Weights of a small GPT-style language model, trained from scratch on English Wikipedia.
Size: 7 heads of 64, vocabulary 8192.
Training: a variant of SOAP for these matrices, 307M tokens, 2340 steps.
Each number is 128 + 32 x the weight over its row's rms, rounded and kept within 0 to 255. Layers, rows and columns count from 0. The size above them is the row's rms in percent of the matrix's.

# layer 4 MLP up, 1792x448, rms 0.148, rows 1302-1330, columns 224-335
size [100  99 100 103  97  97  95 102 101 106 101 122 123 111  96 101 103 102  99 100 100  99  97 100  98 116  99 103 100]
[[175 131 112 116 152  91 136 128 173 141 137 161 136 146  89  84 106  91 179 103 169 188 135 148  85 106 165 134 120 153  74 205 125 187  95 106 170 120  91 115 142  77 164 121 123 108 134 169 141  85 146  82 133  80 163 180 119 136  78 135  96 128 150 137 137 114 139 139 145 125 110 152 164 157 169  61 113 158 121 103  91 115  61 138 136 126 111 116 142 184  93 118 169 128 114 118 129  79 126  97 128 115 143 115 158 104 126 129  88 156 138 141]
 [183 153 185 106 152 167 144  95 131  85 105  79 218 159 105 149 142 165  75 171  92 154 149 109 181 127 146 117  84  76 101 121 121 116 161 167 119 100  90 135 166 123  75 105  88 134 127 100  67 115 139  98 171 135 169  90 140 144  81 136  76 153 119 115 152  98 174 109 156 124 109 216 103 153 115 101  94 152 196 136  94 165 200 129 179 145 196 173 112 193 155 150 146 114 133  92 126 149  92 109 124 100 173 146 108 133 156 114  92 150 117 169]
 [139 154  98 173  84 121 191 143 101 106 129 129 153  93 127 156  66 147 181  75 138 160 133 165  94 122 138 165 114 104 132 164 139 124  53 102 140 136  94 121 112 139 205 199 133 140 168  96 144 134 154 150 116 217 174 146 205 118 130  97 168 186  99 122 156  89 152 123 150 187 159 142 147 165 130 108 142 139 144 117 104 111 152 157 145 175  93 124 120 126 161 113 128 141 182 176 112 142 116 139 126 136 135 147 122 130 117 142 151 106 151 131]
 [136 145 162  96 110 161 151 186 159 114 148 214 152 101 106 131 156 133 153 139 167 181 179 183 169 135 144 137 116 227 136 121  76 159 109  78 144 137 134 176 145  77 141 130 135 129  99 158 171 169 188 166 125 117 149 116 102 120 168 131 152  95 125 123 155 126 169 154 123 170 108 173 133  66 141 155 171 123 161 119 119 156 141 103 163 136 133 105 185 124  82 193  94 108 117 130 184 160  97 162 123 155  87 107 154 139 150 159 119 162 103 150]
 [ 96 169 174  87 128  97 118 102 145 133 194  95 115  86 110 148 121  89 135 165 131 166  85 135 180 150 116 125 127 165 140  99  87 140 163 106 145 127 135 153  77 136 158 123 131  89  90 120 132 107 105 150 104  97 161 171  76 102 136 168 102  52 171 172 112 135 124 117 192 134 145 141 169 117 207 175 159 165 181 105 109 134 130 143 129 107 102 112 121 125 193 127 217 160 152 136 155  47  50 113 126 106 140 119  79  71 147  81  78 129 118 166]
 [102 117 141 125 159 124 105 132 101  94 104 156 117 164 146 172 144  94 130 131  95 106  18 128 165  82 129 123  71 115 115  91 126 122  94 110 155 133 148  96 132  85 107 120 132 106  82 170 121 107 132 121 115 142  95 127 104  84 135 162 220 158 140 175  84 123 152 152 153  81 143 139 105  85 142 179 187 154 105 121 101 137  84 161 114 197 121 187 134 107 105 189 146 106  92 108 131  91 117 131 149 111  79 114 126 150 115 155  84  88 120 119]
 [ 85 209 139 169 106 180 132  95 122  92 141 103 172 155 110 190 133 138 181 128 202 140  95 156 156 139 123 115 135 122 128  92 159 125 153  97  78 130  85 105 118 131 127 127 169 131  91 100 203 164  87 134 102  93  70 144 120 147  92 144 109 121 163 129  87  91 114  85 144 151 192 133  91 106 113 104 125 116 163 154 127 133  70 180 101 136 125 141 140  94 130 120 168 120 147 124 177  83 107 116 131 172  74 147  68 116 109 118 115 149 121  89]
 [141 106  98 153 137 100 184 132 159  56 132  91 119 138 136 155 155 168 197 125 123 119 116 166  69 123 172 102 181 105 140 114 156 110 148 122 108 121 109 150 137 118 126 146  88  68 116 110  46 181  89 154 120  87 102 162 186  95 150  61 130 144 183  55 119 145 146 138 181  88 114 127 158 139 171 123 137  83 164 122 145 130 143 114 163 153 135 129  92 177 104 145 120 116 116 164 120  62 118 139 100 114 144  62   3 170 187 123 133 103 159 121]
 [119  80 139  97 165 152 114  98  90 170  56 144 118 144 171  98  83 131 185 111 128  63 129 103 125 117  75 111 171 164 162 138 145 130  69 124 104 136 134 131  99 144 146 142 108 185 124 127 136 162 149 133 159 147 153 117 138  65 144 138  93 109 144 148 112 174 178 139 111 115 144 172 131  59 139 146  97 164 136  79 124  99 200 142 117 118 159 110 132 181 126  80 139 103 106 142 133  82  75 118 119  92 120  86 147 141 109 102  57 158 143 116]
 [ 70  96 162 190 125 174 162 141 205 112  97 179 169  89  42  72 201  71 149 102  81 131 160 203  93  93 102 139 117 116 138 141 130 125  80 165 143 111 145 137 170  93  97 154 115 134  53 198 200 179 130  95 136 142 124 118 106 143  74 135 168 146 134 111 124 137 101 115 129  93 173 186 116 110 149  97 145  89 146 110 139 127  88  98 111 145 123 127  91  98 114 166 161  88 148 114 111 112 168 151 134 121 142 103 155 174 119 130  93 128  87 124]
 [129 124 130 152 170 108 166 121 110 193 131  85 134 146 125  70 114  70 102  92  88 160  96 141 126 182 126 140 113 129 142 121 117 129 177 150 150 144 127 117 120 120 119 125 180  97  93 138 113 161 140 168 129 172 134 180 106 144 109 152 144 154 134 134 131  85  93 150  64 134 158 102 157 165 141 138 136 154 126 102 132 136 102  95 151 122 149  78 121 127 163  77 125 105 114 147 122 113 116  77 157 117 134  74 107  59 141  78  92 144 127 101]
 [107 129 105 177 149 150 133 179 129 154 115 144  83 153 153  79 119 143 164 141 138 175 154 134 136 128 145 122 155 100 121 187 151 145 167 134 113 107 118 111  94 170 144 100  92  90 134 126 147  97  61  99 113 175 160 100 114 173 179 111 148 130  78 117 161 165 126 166 132 115 136 183 121 108  62 161 173 129  73 113  83 127 105 116 137 152 119 169 155 134 151 110 176 176 143 120  99 137  63 125 161 149 115 154 133 107 131 117 154 108 187 201]
 [134 125 112 110 144 121 132  93 125 120  39 148 149 134  79 103 168  90 180 132 180 191 139 127 157 159  82 131 131 177 173 174 207 164  96 130 186  79 152 172  82 113 145 130 120 141 171 126  91 177 160 114 115  80  73 156  77 127 165 104  97  80  77 158  97 150  95 135 134 156 141 150 163 188 113 128 102 161  91  98 136 186 118 140  80 130  65 160 154 114 201 123 134 197 120 149 118 106 129  78 106 144 125 149 147 114 164 161  86 159 112 161]
 [129 101 124  64  84 106 128  94 127 103 119 145 113 137 107 113  57 118  98 163 118  49  83 149  96 119  88 128  93 150 120 101 102 109  66  78 161  99 169 104 141 139 138 158 136 160 113 100 118 132  98 134 129 103  65 162  77 173 190 129 151 119 121 110  97 115 110  94 111 108 120  84 137 135 122 131 132 158 114 140  67 119 209 131 107 116 100 101 160  95  89 113  77 140 138 146 102 134 117 122  98 136 135 119  72 111 117 158 106  69 117  90]
 [151 120  52  95 121 189 121  88 163 155 123  47 109 129 114 105 109 123 147 155 139 125 157 141 110 179 147  86 120 150  35 183 151 156  85 113 125 115 120  90 163 101 110 172 113 107 156 150 117 149 148 121 143 127 156 170 119 108 175 166 156 155 161 151 149 143 134 165 116 141 144 138 125 145  90 180 118 132  98  82  88 126 160 190 120 142 156 139  98 146 130 191 140 127 104 105 141  72 128 181  71 120 124 199 137 159 162 102 181 118  84 180]
 [145 208 182 126 111 104 129 179 146 140  95 174 132  87 122 126 106 110 154  97  77  73 115 123 121 152 133 167 181 154 101  99 103 126 116 142 121  70 114 118 173  97 114 125 127 170 156 160 114 120  97 136 107 102 165 102 131 113 123 106 141 162  66 141  83 190 125 112 137 149 156  92 150 169 129 152 148 142 111  84 120 137 127 154 108 141 134 137 138 141 144 116 163 162 164 146  93 152 134 152  75  59 136 142 133 101 130 145  93 130 109 132]
 [114 199 145 151 209 149 115 135 112 130 127 110 107 157 119 110 142 116 115 147 173 111  85 104 117 134 178 136  81 114  79 141 106 140 113 180 138 186 176 121  83 172  94 124 126 105 142  84  62 181 126 116 211 106 100  58 125 177 142 118 150 121 177  77 102 173 140 141 149 121 125 139 167 144 139 128 154  73 144 121 151 192 148 130 150 104 194 110 141  73 125  94 191  84  82 161 138  59 126 208 143 130 122 146  87  66 106 107 121 158  96 170]
 [104  97 166 132 162 104 118 124 116 141 116 106 102 130 132 125  84 122 163 123 149 113  98  76 146  98 111  65  92 135 152 103 112 130 129 180 144 166 179 129  90 133 139 129  46 106 148 127 148 103 113  76  98 109 115 145 110 115 124 136 144 139 105 158 133  89 102 154  93 135 144  97 163 127 149 151  91 118 141 179 243  91 162 139 121 138 170 114 104 160 119  51  97 140 130  82  80 127 174 138 147  87  81 111  90 130 107  77 177  97 121 165]
 [119 136 119 154 136 132  74  93 149 114 157  87  87 142 140 110 128 121 173  64  97 111 105 126  85  76 151  85 120 141  49 142 132 157 139 135  81 132 196 103 145  94  90 140 115 178  97  77  88 157 134 167 176  94  99 130 176 159 126 111 147 160  57 166 103 124 157 106 114  63 128 137 176 123 128  81 184 102 128 129 124 110  68 155 220 176 173 183 110 164 147 117 205 170 109 179 189  56 112 131 156 198 177 102 130 117 108 126 149  89 138 135]
 [138 160 144 148  50 110 166  66 160  71 151 132 111  97 175 166 132 102  58  99 130 157 154 165 139 162  98 103 126 148 150  57 128  51 114 121  39  75 120 137 152 186 108 142 138  98 157  92 122 125  99 138 107 113 119  98 189 168 158 181 123 128 124 144 130 140 111 125 145 129 139 158 122  86 171  92 175 140 106 133 158 153 115 122 131 127 135 142 179 156  66 127 173 128 126 153 124 152 139 183 139  73 171 113  62 137 151 136 157  95 163 159]
 [103 179 136  93 113 129 108 155 191 115  88 141 121  68  89  91  88 150  81  66  59 134  98 107 174 170 147 145 109 171 105 128 104  90 133  97 112 192 140 159 124 170 140 141 160 171 163  84 160 146 143 177 150 107 109 131 107 124 149  96 119 104  97 146 157 156 154 148 157 143  96 109 101  85  74 122 106 139 133  60 132 113 211 118 142 121 139  64 164  88 111  68 115  75 147 107 129 170 143 111 178 171  88 165 147 145 143 153 118 125  94 148]
 [ 77 138 150 114 106  81 118  83 109 117 140  98 120 141 165 193 149 189 186 100 107 100 135 188 216  98 111  74 130 122 122 181 158 128 104 129 127 115  38 118 169 184 142 163 130  70 162 146 165 164  96  92 121  98 160 128 117 108  81 112  87 121 131 134 120  88 115 148 122 163 192 109 138 156 149 163 134 141 137  94 111 142 106 112  46 128 141 102 161 152 113 202 140 128  88 167  77 131 117 139 140 149 189 127 100 144 139 106 139 103 128 170]
 [ 96 104 140 170 152 119 147 129 124  72  98 181 158 160 126 113 104  90 161 141 108 139 158  66 136 179 142 144 188 108 172 120  94  98  92 115 117 121 118 161 142 109 148 103 106 135 182 102 110 136 111 128  89 100 155 123 116 158 189 116 115  62 127 152 101 220 150 138  78 131 108 160 151  99  96  75 111  80 120  92 128 114 124 156 216  79 141 138  94 132  84  76 118 159 129 100 106 130 171  78 125 117 125 163 164 101 109 110 148  54 146 166]
 [162 151  82 123 143 162 137  92 134 188 119  99 171 124 142 150 136 141 133 122 144 134 159 167  96 113  39 146 144 162 116  89 164 142 172 101  90 108  73 169  86 110 144 124 140 129 142  78 142 134 108  76 129 138 127 110  91 126 131 146  66 165  73 147 185 131 134 106 132  96  93  37  61 120 119 128 108 116 161 120  69 100 100  85 137 157 121  77 139 129 141 138 136  98 155 117 150 158  89  74 116 157  96 102  56 108 154 148  91 114 161 150]
 [154 100 166  89 142 130 161 127 140 130 126 176 172 176  70 166  96 150 167 143 109 151 119 134 133  76 156 157 151 145 147 110 189 121 111 124  81 134  88 129 134 113 166 109 161  97 116  67 149 126 127 131 101 125 161 122 116 116  86 146 148 121 138 148 151  91  97  47 103  90 138 156 114 170 132 139 134 128 126 140 124 104 127  64 132 192  99  69 140 105 135 134 153  76 107 188 115 139  94 166 104 155 145 130 121  95 187 108  83 118 163  95]
 [115 149 111 108 158 168 138 118 152 161 150  76  99 137 126 105  80  98  63 128 143 115 129 112 167 127 158 106 140 161 120  78  85 131 156 120  82  86  91 131 143 115 180 113 160 192 116 128 120  95 104 159  93 189 141 129 111 121 105 146 212  59 166 124 173 120 121 111 150  93 201 121 173  95 165 129 160  88 145 121 118 108 115 159 155  96 142 174 113 137 151 126 148 132 103 126 167  58 144 100 144  49 153 162 128 173 166 120 111 157 118 116]
 [113 126 176 113 119 179 159 113 165  99 203 140 184 147 186 159 148 124 155 145  97 176 121 187 116 146 128 114  95 158  73  67 154 162  87 125 125 156 140 126 121 168 190 108 133  70 134  82 178 183  94 106 126 162  89 126 116 113 144 148 116  69 141 142 141  86 129  86 136  63  69 130 149 125 149 112 165 168 149 135 156 112 167 105 138 113  66 154 128 100  82 156 141  70 173 118  69 122 120  90 129 138  88 133 111 113 160 160 108 104 128  79]
 [157 107  91 167 151 137 125 100 152 152  92 133 141 124  45 100 154 114 134 126  87 133  71 154 164  85  88 151 171 115 167 191 113 134 134  67 148 119 116 131 141 193  78 173 173 122 130  78  96 130 144 124 121 164 118 123 176 138 135  75 134 182  54 118 173 160  84 123 157 102 147 144 132 154 116 153 145  86 116 116 162  97 138 108  96 115 133 130  96 148 146 101 147 153 160 147 111 162 103 120 113 159  67 118 162 178 120 118 121  95 148 152]
 [136 102 133 152 153  77 115 158 130 162 108 132 171 122 120 138 130 128 179 147 141 137  82 112  95 156 181 121 103 111 145  91 158 143 118 122  68 133 100 124 121 150 114  71 118 126 123 126 134 145 109 154  72 124 145 116 207 150 102 116 133 148 113 108 150  60 122  80 124 121 120 120  97  93 129 159 151 166  41  95 124 164  99 100 142 111 155 158 140 110 142  99 126 126 180  69 120 104  93  60 141 124 150 149 139 160 143 103 162 171  82 121]]